From a checkpoint of a small transformer trained on Wikipedia: 8 layers, tied embeddings.
Each number is 128 + 32 x the weight over its row's rms, rounded and kept within 0 to 255. Layers, rows and columns count from 0. Numbers have three digits each. The size before them is the row's rms in percent of the matrix's.

# up: layer 5 MLP up, 1280x320, rms 0.0509, rows 742-921, columns 288-319
# down: layer 5 MLP down (transposed), 1280x320, rms 0.051, rows 742-921, columns 288-319
up742 096:152149138136099139173132142109150162156130186172131120126124146119157122161150106136086116115156
down742 097:163091122077137101121136079157146110134147158132125166043079088121150127152088142109117127141139
up743 100:134119073122159126154100139079096153126132114111128098139091142113101121204115063174165097193109
down743 094:139166121123124114135105165144140078059111219111135189156191104135142121130109083172116156106084
up744 096:154144091132112143165153111121156070129110129122113096138107158157126090106123120170111176116108
down744 102:095136146139127175123095115150110155096165089088101101143154157146079172115149149105121173145138
up745 109:061098118139139219055228187159090128124108092140134133097163159129125141145076120167124116190131
down745 115:101158151160158111165158081167094186068132098125139095165106126144160142143137158138114097150181
up746 098:152126103126147124083140154095110099107130090121113128146130126170198167113155155131086129094136
down746 088:070203121158160097166117115138174121152192154137101096118164113087096149138081090102161139158115
up747 102:144085230092106115111209119120107119168149159153179128161084140144140145138138132149089204142103
down747 097:163127103130123102099163131137194121078148118121119129115163128112060154115100149138173144086154
up748 101:148149122131108145158156134190172162106190145157091106156099100078152136091148149158112122113131
down748 106:102058104186070119094181099071121086163124141054116110138128086122131160108185146092114147126154
up749 096:039168082144138084156084139116111118168127147163187118102111141075090100096130052162129149150137
down749 096:200170063125158086149130111122140124077100099087186123121083161093123099113133127141139117084181
up750 099:120199100148166177109114126149169114112111184126129149146155127137171138110114129183119142095090
down750 084:136116132136162153137145140173064101184069100130094095144128102135129119176119105103174173157112
up751 093:088118137147168129146077094107147140155150121118113137124140138116160139142143115153080116118054
down751 080:174158147103175153133153109098092119161107142128155072103091024165125121111125106122116172147161
up752 098:114080129100173129096150113151108175172126131070192125077104100113124130094132101139078136155113
down752 097:148110102111108136111117142136156117120112119084180119183242054172121112121100069138130143115124
up753 106:158150110143126114173142111144184184156124159191055116143174136102113200130105129163123136150138
down753 110:167111039168034171115127093095087081078137098108110129165198128141116134131172116144098188078133
up754 103:065139113121080105104153140137070153114084156169107177116145082174111165140149066161139132103076
down754 097:096125163130152134153140143104130074105136107130142135103102135136145130105113183208109123139186
up755 101:096151181121102046128200128130122132071192050115156149087146114071155152152137117129096144183149
down755 094:146085158179110137098076149097088120060169078190122154186100118145142083100124050105162130138040
up756 098:129185098144061160091153109118113136098165132100137184048104128106122204118157140132081114075158
down756 097:127151144091160113190142192110133106105109136086102138089097165094093196116144054177078128173109
up757 099:112142115181077182112194166084076167080174164128142168171123094142080119105114182154148120119134
down757 094:126160111157130082131072210133116126139084153128102125047116169124135082136185135124128095147145
up758 101:119154131105112108084177118113084164156153145099136097121161174080119158131037174190165148116193
down758 102:114148157096117128129087098167157097099136171152150124128136135114144100156160067147094092135189
up759 094:068135106088148168099098135143126161109134146179145141107109098143123120209145098119145104145095
down759 096:091126103139103039115204109190116128159124025117078144113095146148093152142123187108172099087136
up760 105:126112093118107160161126151124155111156145091129133144109115124041126139171137087174150122115149
down760 110:138117111140089195155107142188128080133167140165135078121129154120073087117114051158118158139148
up761 096:109070145145055147166182126150136055165108116062135092128207083117078103160156130069126134116125
down761 097:115192121143108114025065095189116106173163166109123121105051122118080135168097136148085100139086
up762 096:125137164097149124130137133145122086117170136135113153149155077060115147138156151139137161113106
down762 101:140127088101092115150101140122116106088189147092053071094187109179145104138171139139070134145107
up763 107:070138140175132115120125118149095125075138152133151132149166168106155150123104163168116138129161
down763 109:099175065131156094161157118119132177133115111069152089136163067151119171132163150133129115086164
up764 106:086136170094078122117134105092110143104096134169167127110136134126191207166131111130105124090103
down764 106:161150112159129132110164163102156153223134129104151149126091094127172109127109152148164119135151
up765 103:107133040161153174071122098119054155111101093188093130087147137098128108063146097106132117107129
down765 105:149096147092118154113174192138127201122080140125093119082156177113180107125139100087184088133118
up766 098:105142138091123117120114094143167202089152133144131153120146131189115092193144158202137134111131
down766 101:063095137185084114145091190094141070147142125104104051088107119041104126095126117114143117147162
up767 094:055113098129101148199117090157084183116124101117123165151167135147125145123120146126120140101052
down767 087:182110171127143133076141106149121119130190132131177150158114066093114176103143163126122128217155
up768 100:133115143145134122084100158115204171116096156124115156164117101082109130209152136110136182086155
down768 102:198148173095178149151094055138155131189095112103173143118074187112144135190131138134156127161151
up769 119:145110103079091145089135058081111157158104142078114074113142103147083105075106068089078076188169
down769 114:136137151045135181126099087116081133096116086100144145117131107130060093125139061122116084135119
up770 095:125171149105159117087052139120187119121116214163138150141101125069110113144121063125122122149148
down770 096:166140111191108105151124133146121113131149079186106164141171082097095157125141077097136149138135
up771 094:141196092077146113135076124130087148111093148087101126126093157127175165185140160063142142176158
down771 095:143159159146127130136210081108085154098129116126111145147120167099161152163147046139103129111180
up772 099:189093135097158156156121163123136131128132143155176198155150089137095056084124172153143131129147
down772 098:153147131072081058086140106081147124100181122185123122095103165090203153134172094132160122092123
up773 103:136095129134110131150166091166099150122102162134153096174190131137156102098079164135132148168199
down773 109:151142084129115173121187076130172110156096118137123121141145178154131147165100077073068133085107
up774 101:129145129142153104086151110163111098128159125107057119085084083162187101158168128159147108074137
down774 095:060124164096133165116113127113108127072118114133128175110164174084076069090110151104081047182124
up775 096:123149120140162122140170105105102172130123117135166150168173133095135164119132202117121156119106
down775 098:117128169125104160151148151112150092078049146172138110195132066085070155121131120125076132080140
up776 101:095128103146068153139076139075148107097165078150126133098165135146121141112153100085120121128161
down776 107:109160088149064135128170095113113155120071053114095187144184120066142177156179085132099164103090
up777 091:073147175108164144222112149093173152094179171207086118155173076143054133168133212148165171090164
down777 091:193093161101142110093187159094077091201130142093196178153100162135130145131118112123095130163160
up778 096:143110126145135173101101097134117082082180143117127167172143160121146126117143109056159177143119
down778 099:134136128112107127176114138125088147159096116098169121089182145165108127106130118140107080157092
up779 102:150108142110089129084185135092133084144161104091111139140176081118119110115121132108128209106175
down779 110:166128110116126141103085135179193135147088106109150121096101084160157173143146129097124194118118
up780 100:075176189112133125130104107101104168153100212141115157130066143134130148103168142143113092162117
down780 105:121143086105120141130090097123158099127141082129160181133089150128139151136155113117072089084115
up781 098:112073103133097083112135126155174188131076098115222074140168095100144134135065093140160130148158
down781 098:102129167155149140230130233132163138136091111067162134151139186183118090126081138153159194091132
up782 096:189136151119147072107136142117127145121125146182123120098109124130101142189082188109133128101101
down782 101:084133105121149092103130086143098144117110136128191148111131150143135136123137149088108167140118
up783 098:132123115153127053118138094195120187164181101174135145120174144142203057158082195163124165199149
down783 112:101154119137126062134103121202120200116144112155098137112144107143148174097184144120129134130124
up784 102:128190094135113135112088171135138153159078095116120074153137154145143186127129136139132147122058
down784 102:077091128103102137157120157162139087095123084183045160188112142072094136152110092108155147128164
up785 104:109095119150190148092124114071125110155050160128141123143087069155066161093106125150106142079117
down785 102:089140132126098096099098110149081205085134058110132129140223131137135194100134121145089089112180
up786 104:135173104080121123104116153143092137119125116162121130136059121154130143159141152142106230145106
down786 103:101113157139098124053137152147156120152113121115065217111116114101143109139138120116110101111160
up787 094:083184119190184129085192191126150128142134135113143088065073136035151139118138141104172128147094
down787 095:099138108091097196135134107152148179180107124158078158160094140166109148171097107151132107071113
up788 097:086169081143131122159118144135175135149166157117146130160150212101126124177091072155148137114108
down788 093:217154091136107094088083112081142115135131130123129152047100035103159088097178150125168132156111
up789 098:173160150098204158120132085151153155107134097131118139165121163137171200116139112179167102130141
down789 097:091156124124149131160122105149155103073179142089144133221138079108118130125106107133158126165086
up790 094:160112119164104141181124128122162138087060166128140069131144138121092130145145110169109075119173
down790 089:102129145088182106045118082107109127164165080141101092111109142109170152097134152091175159137174
up791 104:113132108122130196093122120155078152119147102115116098112078147131134080072144117142159125101127
down791 101:085127156137102064154141193121158139127158116136093140165176076074120133151132088102110079074114
up792 092:135141164181129071136149114169085112077139120123145141173126116146125131151099111118124131111146
down792 088:119154103132163115107140217090150161148169152102100107121130152099154096099189156148137144153137
up793 096:146108119120143127112142117157099092081139193169082094170182097080124165120101130102144175115115
down793 087:101134127112155116122115099148154159104104089091166108088121063095108054140065078125102079062183
up794 098:147086098148118102062177080054102155172153099098180146157123123181121119145141159111111136166184
down794 088:054111233162146183149174135190158128118075097135116160131135101152127113088163117153126177119075
up795 095:089200140097106089098159129145112210093118099106170135164144189165166150103139178123136150143173
down795 094:138136108152201084107122144141122101131127164078151136152158103123192115101130150095148098081142
up796 099:137112099110195131140162092102145136146120060119156089122103071113112143117105174132113138187140
down796 090:079079113107164141114116093113146128071124187125167167178131105066080160191149144103141119108040
up797 098:165142087090168116104116109183146131103175095119120104153109111147133132121197191097183144107118
down797 093:115150133123123125111130058133109141084145144155147127134121169083189083109150169106155110098093
up798 097:093106134130133091111103179141100124081081125111112131140200152077131142142157162155078131075136
down798 095:127140116136151177113088118169084167189112130120194101091122140182157182129071122165178147145113
up799 099:097108098116105145136102148121089110063139148094129166141147116150114116168123148156155082184183
down799 102:146140091178121121112108121117093172101104168135084086092095186130171174109121093128100137110141
up800 108:125126161133162117162112142141168132104121125162144095110179111142097123112064108065031152079160
down800 107:178163179128144155132091180181141170159109137143173098174115119146133176143087126132078117106101
up801 100:161112106193146100096150078102149118100168122180114129146180156107096124104149124178102138120163
down801 104:155120115129188111139090126107172168104155099124112140145108156148123147180092145148141116107110
up802 090:142130106177081100116075105148131163098158112118080111148099187083168163147084071174098165143126
down802 092:106116165174129182171128149182093110108073074149166167168123132149151089117130198170103166063152
up803 095:098163098107108101110099109157099209109144105078126108088122149000140102090136188158171185139107
down803 094:134122123151170134105143165132146173161120164141131112086147182208142165130129175113131073115166
up804 095:139099168090120106125142125098126180068104123090121104207203147142187083135107177145128121154109
down804 094:139118070185075091134090092086091121122129102079129097121113110095096165120134085102127124078122
up805 097:065124105123081139147193149107058121148073116125159099129130112035111065110127116189116132058155
down805 102:121177122095111107181186128096137144104170189203132139134160092107120090174150128123151103158127
up806 103:137103087130144194108128107112155104134116155096114098080095101157167112148100046107145056154123
down806 097:115150131151159176136154129155117133138106134079123131096131135121105135108090106103125144127123
up807 099:160177189068103160148158119091155061102135151157161136106136115142164090084136083135129136111143
down807 108:140087106142126179062160156123189119121132124115116133158193193140141129164123099072115171117121
up808 100:122107094112166120146138126167122149095141135134134151111099145067176151104175109119089121132112
down808 105:125164107193130179146164098124149106143116162135197092131104133178119115150084102199079156143132
up809 101:120110075077168090067165132115156136139124139121150084113124145136101073122095158152201101112098
down809 107:112165170180092134153095103092129174072143141149054122121162121104127112127162142103115139215141
up810 098:151132132167079194120056076097118082106123124101128186113143136155108145191113140122135158166200
down810 106:066108118127101127202109168153157142100103124127098101085182155136117128164119170149128047094111
up811 098:069157107125139123129074137141139134135133147117147169162163149119108122182096124105051101142148
down811 101:116144132162118106113144086087211134083136122145124138155129134125111160138100088133087096125132
up812 102:139098172146162121102142136172130083165136169121120135124127123139166165101054154129111148175090
down812 092:144163112129054140129046117105111141110163122149083128117097100145098105173190178120131169131156
up813 099:072103184105114188144078127122174096075096163176117147131091098101119175114132134117121192134095
down813 094:180151147116151135084083114080142194093121203096115123120134129114123143151112140164159162134165
up814 100:132114124166132080162185132053155221088177195133128149142154071106151077103111082115184108128220
down814 099:190096118059108170110103122131124151143143125106143178184168049115112124143168115152161183154117
up815 095:097030122170137206120192141158193103129175066147169139107171069114116134156097103175108145134167
down815 090:167151121089116086141100153087103159165097198138153166209138077114059132151169134086144110098130
up816 104:109110141160142124153114180177115096092149139100133165147084103103096090116149200110147101131095
down816 109:106204128141138136150031085086112099100119086179132164116149109147067109146162131167102140133144
up817 103:154141090150170136107170157161055115102171101073102135128106078074131110149116153133121136090092
down817 094:185195117177133099171077061093141164135155178127116138079153113143105102187097130131134086150162
up818 097:102142144186135072067173102080074184101145119116170179153154109153147133134119144152146138111171
down818 100:173049150137118121144167171097167129096101136090101094109102086149127134143078096185143087150095
up819 097:141127083107148133117107114135124097164113092114119128122103182109117077143096110111137115097131
down819 090:077103121129127153164073103134133108118078131122138078137156140109151122088194170139130099129183
up820 102:137058107111166140066229161122108115113132168123115116121174105109067130137116161138137171112142
down820 098:093132184154108124146094096076114137115099115148130121163120062143105121072131151105108128112177
up821 105:185111097065075070180120164090147139164088171109114139158111073104118082090106152064094107134120
down821 118:121114092121098144150132108101085110157130117081158165117133073055063117074118114070157165095136
up822 098:056130166071129130151084131112117154122171107125152146117152122124089104104104142101122141205153
down822 097:171112078165188139134119116089092141129090153093125087146183134170132113192130140083191197128100
up823 095:123107143085131145099139097051163096115070064148168080087145106181135073076142180178068148177147
down823 088:161137131151130116151135119168110133173176108080141133089087099064144139160166131096153181093116
up824 094:103132133110169131159139119181160183172138063118136057125141125138120118152135155090110100083136
down824 096:121073082164083127118072188104147158111151172129115194139117106117139182113099141201114150197167
up825 104:071146105121156103123134135109127155111117141165110107165185072181111155131125134128122109119144
down825 106:105094114181109180125140137122063148215099078088149153110190119152169126115110170115095099155105
up826 100:193098140146124126125070141146189123075130085118148148133173133147142159097116118121094196095087
down826 098:212154199128145096153093127098178137121136164144119083119126071106069090141124111128134141096141
up827 101:056119078112104149078127189119111149078092121152153128143145114159102134108163094085138103173149
down827 103:095127128076124126126126110108122158096109141137123115090083134163133135134127162100126089124103
up828 104:108120148115133170154111121142128127105167072182071111092158097158125115095137101169074131138181
down828 103:148180113114131091134112134138111165093124051167128113117099116135142123137145112077153131093121
up829 101:093161126121130185126180150119143124069150175160103114120163128125143161076133086119107067103153
down829 099:185154090150139134118119104146142153143134099060146117174030108103091162205142100171141113146156
up830 096:120110103196084131165183093141121137158136094111094090110148157162120189115157116111115147127095
down830 090:143158150105159135105097067151161086130183146169105194105134090144136083124116143140168122118122
up831 104:114105112148093143137151062108142178100117211109116157124126128116196105137117112089162101137131
down831 100:064117110119090182174128137111139101147132158084119078129089147147172158149146082167195122165074
up832 100:126136051191135109129111113094087103179087157136176160146113087137181098126167125109116121122177
down832 092:166122189083095157103114112120143146118163123136068162058087070117124178136132119123138062138089
up833 098:110099109075111161154125175124068181135123112133168100128132047120156145064106201147106150144147
down833 110:086083144119147166064183162125128109079084129157091191164153149120127142154136146077070148127165
up834 101:083106111097160114144125141090120073048143178177166142135097173156143127153086093171151148136148
down834 106:156152151152092179113137109121166082084176171131127061156069119080137081144088132142118145125163
up835 107:183129111164120185077077110136101175176106077144128162094162086145074091125180175118129094175157
down835 117:185133149158148166117146155128115206104112147179073115083118185131084076089114196173154101114112
up836 098:140064142119115108157143121161092119161175107102115149132104084129158173162139133143182137120141
down836 098:099128118159113106136150156108146145128092132132052104095137163136095181082108158133150137091110
up837 098:153156139123117088132117152062139164134143090163154094145125076079178163113107124111144144156134
down837 088:063064120111105135125157132163134067150129134069112172106156136180091118027144124075121134144125
up838 107:073076115104142135125135108154110116075145052126139128150075085165069069103136164090116143067127
down838 117:105073121112099133095130079083067123130137139119103143134195127157108145138150109097170130161155
up839 096:132121108154141115096077151098139171178214118150163108138072204180142157152111104102147099132153
down839 086:082112125061133157216104147131103122128096153094124099085179084148114142127185125167134088148201
up840 098:186130158150116069207181109130194135143177142112168131128080148113169093051109044130097143133136
down840 098:061140155101104132185093206102088124151145148107133103128135111084149155122135197170168109128118
up841 107:145083117166083092145114131138124135095120131158097074134114123160161130078125194119106115123105
down841 097:162115096143071140137106074134139085217111118122178099159186110131111088115133141159080074184126
up842 098:167108142118156122186131190107138115131129146090113094111077145106151072112060143109096159108104
down842 098:101117147177117086085136131114125105092144156144160165062158133112084171125106178126135126124113
up843 101:121114137167128055122131142137149171144148143141122126140113096113115094051096084089082164126178
down843 104:153089158077136096107153144121096120149127154115123091107115151157115106147126160114152152159140
up844 101:189105132106158119088115128141115108101089131145164119104142113112118127170130138103151173107161
down844 104:069133110131117183103173066150188138108080155116167150131111129164098196155128134164088120104065
up845 096:115119048163140141124150120138127128135080168103103127097126086104131090141120155072082084110064
down845 084:095085150098149141116121100098160133152113098107107068183135113156050163118131127118133197119148
up846 103:113150142141120135132141146171164109095121091137150146086145129066177116116178076115100108060142
down846 105:114133180124068163108149138110146140138146114135135103169122092177128130146104128145150128125109
up847 097:155185110128111111117167154139130172127113142181101149115136084141155099105132064113123099153142
down847 098:122102130139101151156181109173126164147167079140134105136077094162120141140124129115120157163127
up848 099:170138064093102195151114072137164133109088133132074145102133065105159118186099157130060113107121
down848 096:067066140133199130112136159125106107202088124177132100095132216139102105106190110125100155048122
up849 105:076101157164154111068081102106085146067180157148123125125149085110103113144050138123112153172126
down849 101:133182115165160078126133121131049178134074094088105107146132132136176104121127145172183127122136
up850 095:168138110139086189158098101104031140103136159148152112095158149067156122176078098133108104126099
down850 095:143106128150157112122117149155202105128161144112103162091125137209112199096129192159127148122181
up851 104:153083102090153126087150096118126135070095141095174159086122104091159152101158115087156165151104
down851 104:157117175167127146200080117183094164102136160114104091097129129128152162091121101147119116095076
up852 103:098085151123133186126164094086121127145129134152144110079167131096140137103104102110136121097145
down852 106:133123140129098146079132154090176113098070145098089161122131157101101102139184082155142133168113
up853 099:108099068109156134114183110186126119092086117094157097123101089179156163139073088180157079078101
down853 089:135155101130139141114054130138136099192198113144131130069162094131126094146165123104098184097132
up854 095:098161137136108174175109107077132149103105139173111097102108133140117140153110161163067164158165
down854 102:144150119210133057079176151103148101140178138139118068135116212165106111173158130152165112080098
up855 096:078151129137095145142064148081170133101117144105096196126082145114126126148115113160159152172093
down855 098:171095135092096102068192114103202140115072106071182090101119095071162139179190118116105104055198
up856 095:080147146156134164125106166115090206108143136168084152148166138106164172122110121095088138125170
down856 104:076112110160126141106154125155131113092159090052086199085100103119128072103158110160115141181124
up857 098:122173161136112125169139055136075159077121138135098142096149059154172143047205081103144107095115
down857 095:115057099159126141060163148101103161097141163110125124179090177144117132122103174168146125169164
up858 109:124145107093144106147157111086118061126154017103141169090146157137117100068090156116118177120156
down858 101:160058085084114159156170177148165126192163184138158123119116075125175156178189131172149120099109
up859 096:177089105169093115110159127099088131145061077142136135100102136153120126144087186103148140148132
down859 099:085172124128170159124153142128140134125180143145089168130190162153142123130193143126073178149133
up860 097:114118188122167111138182103101152137111166149166148106152096105149149170091076138115134146163046
down860 094:106111043146099163081142175135122136126118140071133166124149125089111148151136203139083170100188
up861 105:088125087138132154149132132138147071140174126143130059087120110162141084155131136132119105124128
down861 106:170128101108112142154080132134138170088150158102189141149168120169153141113152117150106115141175
up862 096:118171097131116100192132089142167174149098111114117130123126096112122158114096164148133157136130
down862 095:094115131088141151145083146155095133115123122148201133148210094154060102119181151145164127116128
up863 101:171052094130133171124121108114125142160130109147065097080143092145128105131101068135168128147163
down863 100:125161130107079125179149175171152139193169129118121092138166093149135046113163176140141163210141
up864 097:130153191113240138099169119151077195157109134191138154189135149139099142114190098160134126136086
down864 095:119143172112139098123124132121136055087146143079193132052147131100167091116174166104140113117120
up865 091:129124126133111151149112130145145090114125077090150128124142117174090138153152168142110147150159
down865 088:121141146125185167165145127136099150149155134137207143172180139102117112128135142100118172151158
up866 091:154149116110112167122128127135124152133140166079097148152164119117127181189158114161108088122166
down866 078:098111079148144105118160160109110132111095150155154083096113139133144104067113184116139165143071
up867 097:118176113115108178082156136055104138166040132115117045059136131114154131159153083100182181117112
down867 101:150135088134156124143180106120109118141188154163198178098127165075121136127163105124169116029132
up868 103:150152083045101097118088101114133125159068082131158108180141101089108113130170090156120131100143
down868 106:173131165113136096129087112156147160169138092117167164143130116113177090171084169105201119117114
up869 097:128043121112072119165137132170159114075139158093085126109144094137174128194080135154181135119094
down869 088:192192122108114154134106114044105083104145141174156137127099142120128095136145118088091094111126
up870 099:145142121066143130111148081183113145111176109097159149151110177125177106089105116123104173104100
down870 094:108103129105139190108093128151119134183123126109104129122151118145122143113100081176080131113090
up871 103:158156096129123129139094114106122150187143158157089127081147154075162154116181134103156107105110
down871 091:110202155120120117117094181084114169129124078122139077125100157147125202113171189109151190159083
up872 096:122199163153114102112144196112143113170093105145202166166154155137133083138091150189119110082106
down872 095:102148153122128071149183089130144078122146096141085159125089133115127168111119143112115167135187
up873 102:119119142119180105095177098123105179123046091136157138173107100108168130118143114065198156104148
down873 107:149186125118062136126160105128127174169118100097204149116132107060135087143092125135120130132183
up874 097:162072133145082104110136151114127090117134109097098136197116146141161098166142077076084150134141
down874 095:163146088103176107124135108138079104106179129105119095091138169130166105109120204212129159132107
up875 103:119160105095122123128128099100142132155115167088134069159088069109110170129140124104139103139183
down875 098:140121124181131161121105119120118166125147119095156143122141103151155078126124162105127184120141
up876 106:091103074156106096104193135125122137154138149095132106142167128135152156143109085187147133106185
down876 108:174173159124151152130108053094160034112124132083153131050114118159138137110117124072077090082136
up877 109:046117094164105115095117176114127118129103136100176153121104155128134073141091140156132117139117
down877 113:174116062105082125130130105071151137131084143163026151153093110140104110179065102135082057129108
up878 095:137107127165113115121085091121112132117138186161105052108129112150135173098104110133075136099108
down878 082:125206204125174158127201147194111121186108109092166179107116086151104101172122144142142189163166
up879 097:099129171128140159146110096142116204140061117158124132060143116181172128220137144157111125147120
down879 094:218116097144090163137118084121197059121255198135125072192068150105115173105100098139097096133102
up880 097:141131145028123136131123141096167116104072143125058070104111181101140100183078114152125081058097
down880 117:148159099112116075140138103133121131143119204134112108164142105106109163170110102119126051113113
up881 097:123103116073084187140078188073150140155144146138122155092141132152152172123145149200144103137089
down881 104:141142173158166178118151133153150147103103089106153107097148171078195148109108166123122116116092
up882 101:150113069173156144157125128153123173126135175162118053109122109133113097094108099148096116129105
down882 098:185137118132095155134177100171161091128162096089156175157162169075205176149102146100131139093143
up883 097:165106149158156179122131133099163145077193091131131107093098167074093133125127147157133247144113
down883 089:139176151111123056082095117187135173132064076132111122135108119112105149200113157062132115104070
up884 099:138171083044132142113121081107143102171130133083073110104155096107103127134105058050173068066112
down884 105:128139070091127165173159169133125152183115151148108086086177130115128133098131132154127072117113
up885 108:116115134095177117177172149097135160140115202144133068124129107122145138195145154139140125124151
down885 110:146155132096124140183150137096122160121095137103155124098138135114088109139083131183149207105164
up886 097:103097136041149072113157115131112140124123113147127082158135176151141098078134152159115129139118
down886 091:112138099100121096111121101183120133058160153112119121099180094088136126125102150132111095131161
up887 101:099150173087074151118118111139063140151119063082172212141162087110144170122149119149184136113114
down887 104:117194127164140104165110154103140143098155113103106110155137069141129051112141125060134090102068
up888 099:082115111103151220119118173103122164081066137101122131149169099131128137152152114125139093106151
down888 097:121162118169105124157156162098073095160148088083109100189205117118170113139124126098110185138103
up889 097:141141127166091149108119107101147098128109092124158143112112173167079156155138088082099157098157
down889 096:128116130105139164148106141138084141109092148147077150122164173163155123138114137128118079167155
up890 096:072140162123202132141145178181128181175184153137165113162093123058120084123097105186128197142129
down890 107:110134145089101105070190116085123170139112047127081116076123169137143149153145146180104116127104
up891 099:101102101089078071068121109146129111126051149134166121155150092146121093157124116147099131118155
down891 104:117131151155144150104135144075143095098111106157088132170079118093146134085077082147147139182101
up892 096:102156115106191138137097119136198147128093119145141142076081122181118125152054115121126126155125
down892 101:134118143061113123140138075106123063179155132094138099100112058099132153077124051109173159136100
up893 105:126127133077093106085131167118201115182139210119119102134102086065086099167128113128075137149142
down893 113:097202100106138068140183154125133088122089106117160115132116095130062097140147150127172097078059
up894 102:148129105081131120131145110098160099111097167114165102057145101082107106170117116114126131124209
down894 102:127135131105116107162073110063146109139093175114128117153127154102120144113103157096184105167151
up895 095:141179081116154153123099111111161179164133183124155101098118125129155100123142113148085186193185
down895 101:110063147129117148087140117113172154091157105101116115141112119147072123107183122160130113149141
up896 104:116095072077159144131148132119175146118148153164085151169099148068163178173113093158049136117121
down896 099:154186103126139153156089064117115144146133050161136111097206093123092115084148112092072104071113
up897 104:067144087167136100144104189114189111192114104197127141185075184131102115151085111103142109124075
down897 102:156180204162049126149082150080154123141110136101126155167140139080128116072120125146156119086106
up898 105:171153133169128178141162124147094091049156163144119075123137127146117125085083159102195188186156
down898 112:103114103095120162099141138115116134134100161198063130144109049108137138120109154132163184149177
up899 097:128124106145157193143124158123163140133075165143114103093124198125220141128099065121146148159147
down899 100:155131169119121117130099115069124156115149095168130163160097159043113133139115120199193137113116
up900 100:069100132115127140152166135153151130148122109192160107152093149108159163108161116163138150175105
down900 099:121128135108164095151161149112158118149133140088110114168129110088127142104044185103133121108094
up901 101:149136113108128145095099142155101111097141157153158105136086117176103099111143154155150170165120
down901 103:097124151132118163104055201153146081084094139148137158121112160135122042074105097153080146160071
up902 102:142150184103146142130074099103058112101082144102144090150123120120136071132101188089149105063090
down902 106:093142119140128153121149189066077199127097102118120107112094123103121095190153137106143146083146
up903 095:171103186163133139115171098158172088127162108158078103135160133141110184083104162143128119110117
down903 087:132144109167120078162153134156104148133133107148094172140121051089085139122145148151124189138123
up904 103:100146097153139173142130079151139160183171108161171135160164131112140071115121107166157129081049
down904 096:123100164138197084088173149070129112092104069128097088132063087135113157144096137106163099153158
up905 103:125159097116168114062162137135146064094154143113100139206158103125082129136101129191126152134078
down905 090:141121195161101104132149159144141108156096082115115149099117164143141074154152142093114125170195
up906 093:138119063129102148128131092091114091130172114145132111092145153005165181107123060164072183123165
down906 088:143119213118089066121139118172128146065106103187070134154143130175100087109109164146120140180162
up907 100:091029147082111131099130084134122135125141120111108114118116095085158135155103117145167144157122
down907 089:093127107159159108097165101168107091115143057073094145155149123145130100116132098093158139108084
up908 097:123127065100111232114140108066172140107099145160109138140137065131107175139094170133092116090131
down908 087:134114131171175112129116118181103127165122130115185127121096114141188122129184105106161160141104
up909 098:115156183149145145133124098171060149095099146126098185136132135083098173097112093136144187138103
down909 100:081164121110119144116102144108124138145086126139182166144148159123179156142145164153096118134079
up910 096:144150158139118189084127121103103107091047075110110134096116047176128105149106143109137135138089
down910 091:105093107107152079159127126135154103087182084219148059127072158129088152088103129153150129172183
up911 102:060123104104142119158145158163107187096101090105139141186161142132085197143157184197114208088133
down911 102:121076090161118131163130145115121083162165103093118111143175176103124076136165121158128073089128
up912 110:203115127073152098103180115094100167101146156113101162167104098138149073086194140104121087109125
down912 106:116140126131115166112147109069121157076084142195086167159074119175147155107095110154097100105159
up913 106:163139121127129133102159094096141118099126119129156101234118118130113135123069119123144145154125
down913 109:186194220119192119149068175139116146120177130153122136147138123184121143141117128120062103163137
up914 097:153088118151217109166192121127076112131108186119108144152203145100129129188121150097125163129162
down914 086:127175115107090126107077199188202138095130101118143117152056085148150138107192101126135089079116
up915 104:120137119164152103141075136125149138137172123021136132144185168133145113151102172110110170147136
down915 104:111093111122117093087119154124124108117146133120146140203128126149096157093115098128174143140132
up916 097:144104163121120165131159095112112156048174133140037135126102113082178148150125156115179118184119
down916 100:085173146114095123129133182126138207159129109167160126129157176113135110129095144134124112147178
up917 108:181123118153088137133181112116095092138109054179168104103129165137087112120083145131126105095123
down917 107:137171100176155156196163167108159162051146126074179123150125040098074138104146093092153167139115
up918 100:129128109114169148171173135131174159110075188119152176131112141106100121065124152098100070158118
down918 094:118121125102111084129145146143094174085129142112124102137135130085121139131090091105129155160105
up919 090:102106141089140135144085123121107020150170133149084084111133127094126098186084177088189154147122
down919 089:192176073091104129102095185084062134097133146104094109118084170156163145119127085146147144137143
up920 097:125108103086126186201163192126183089120111165116089099129139139160139090142183088178093129150142
down920 091:143189138086163112178145148154147133121148154084160141130152128115141150136114152145123127111121
up921 098:138132129124103134192143097171158118159199153082119099119107140133139110128160131165088132162151
down921 090:120146140103124093123071138152156149156154158124100137080111124097133110189094129155166157123099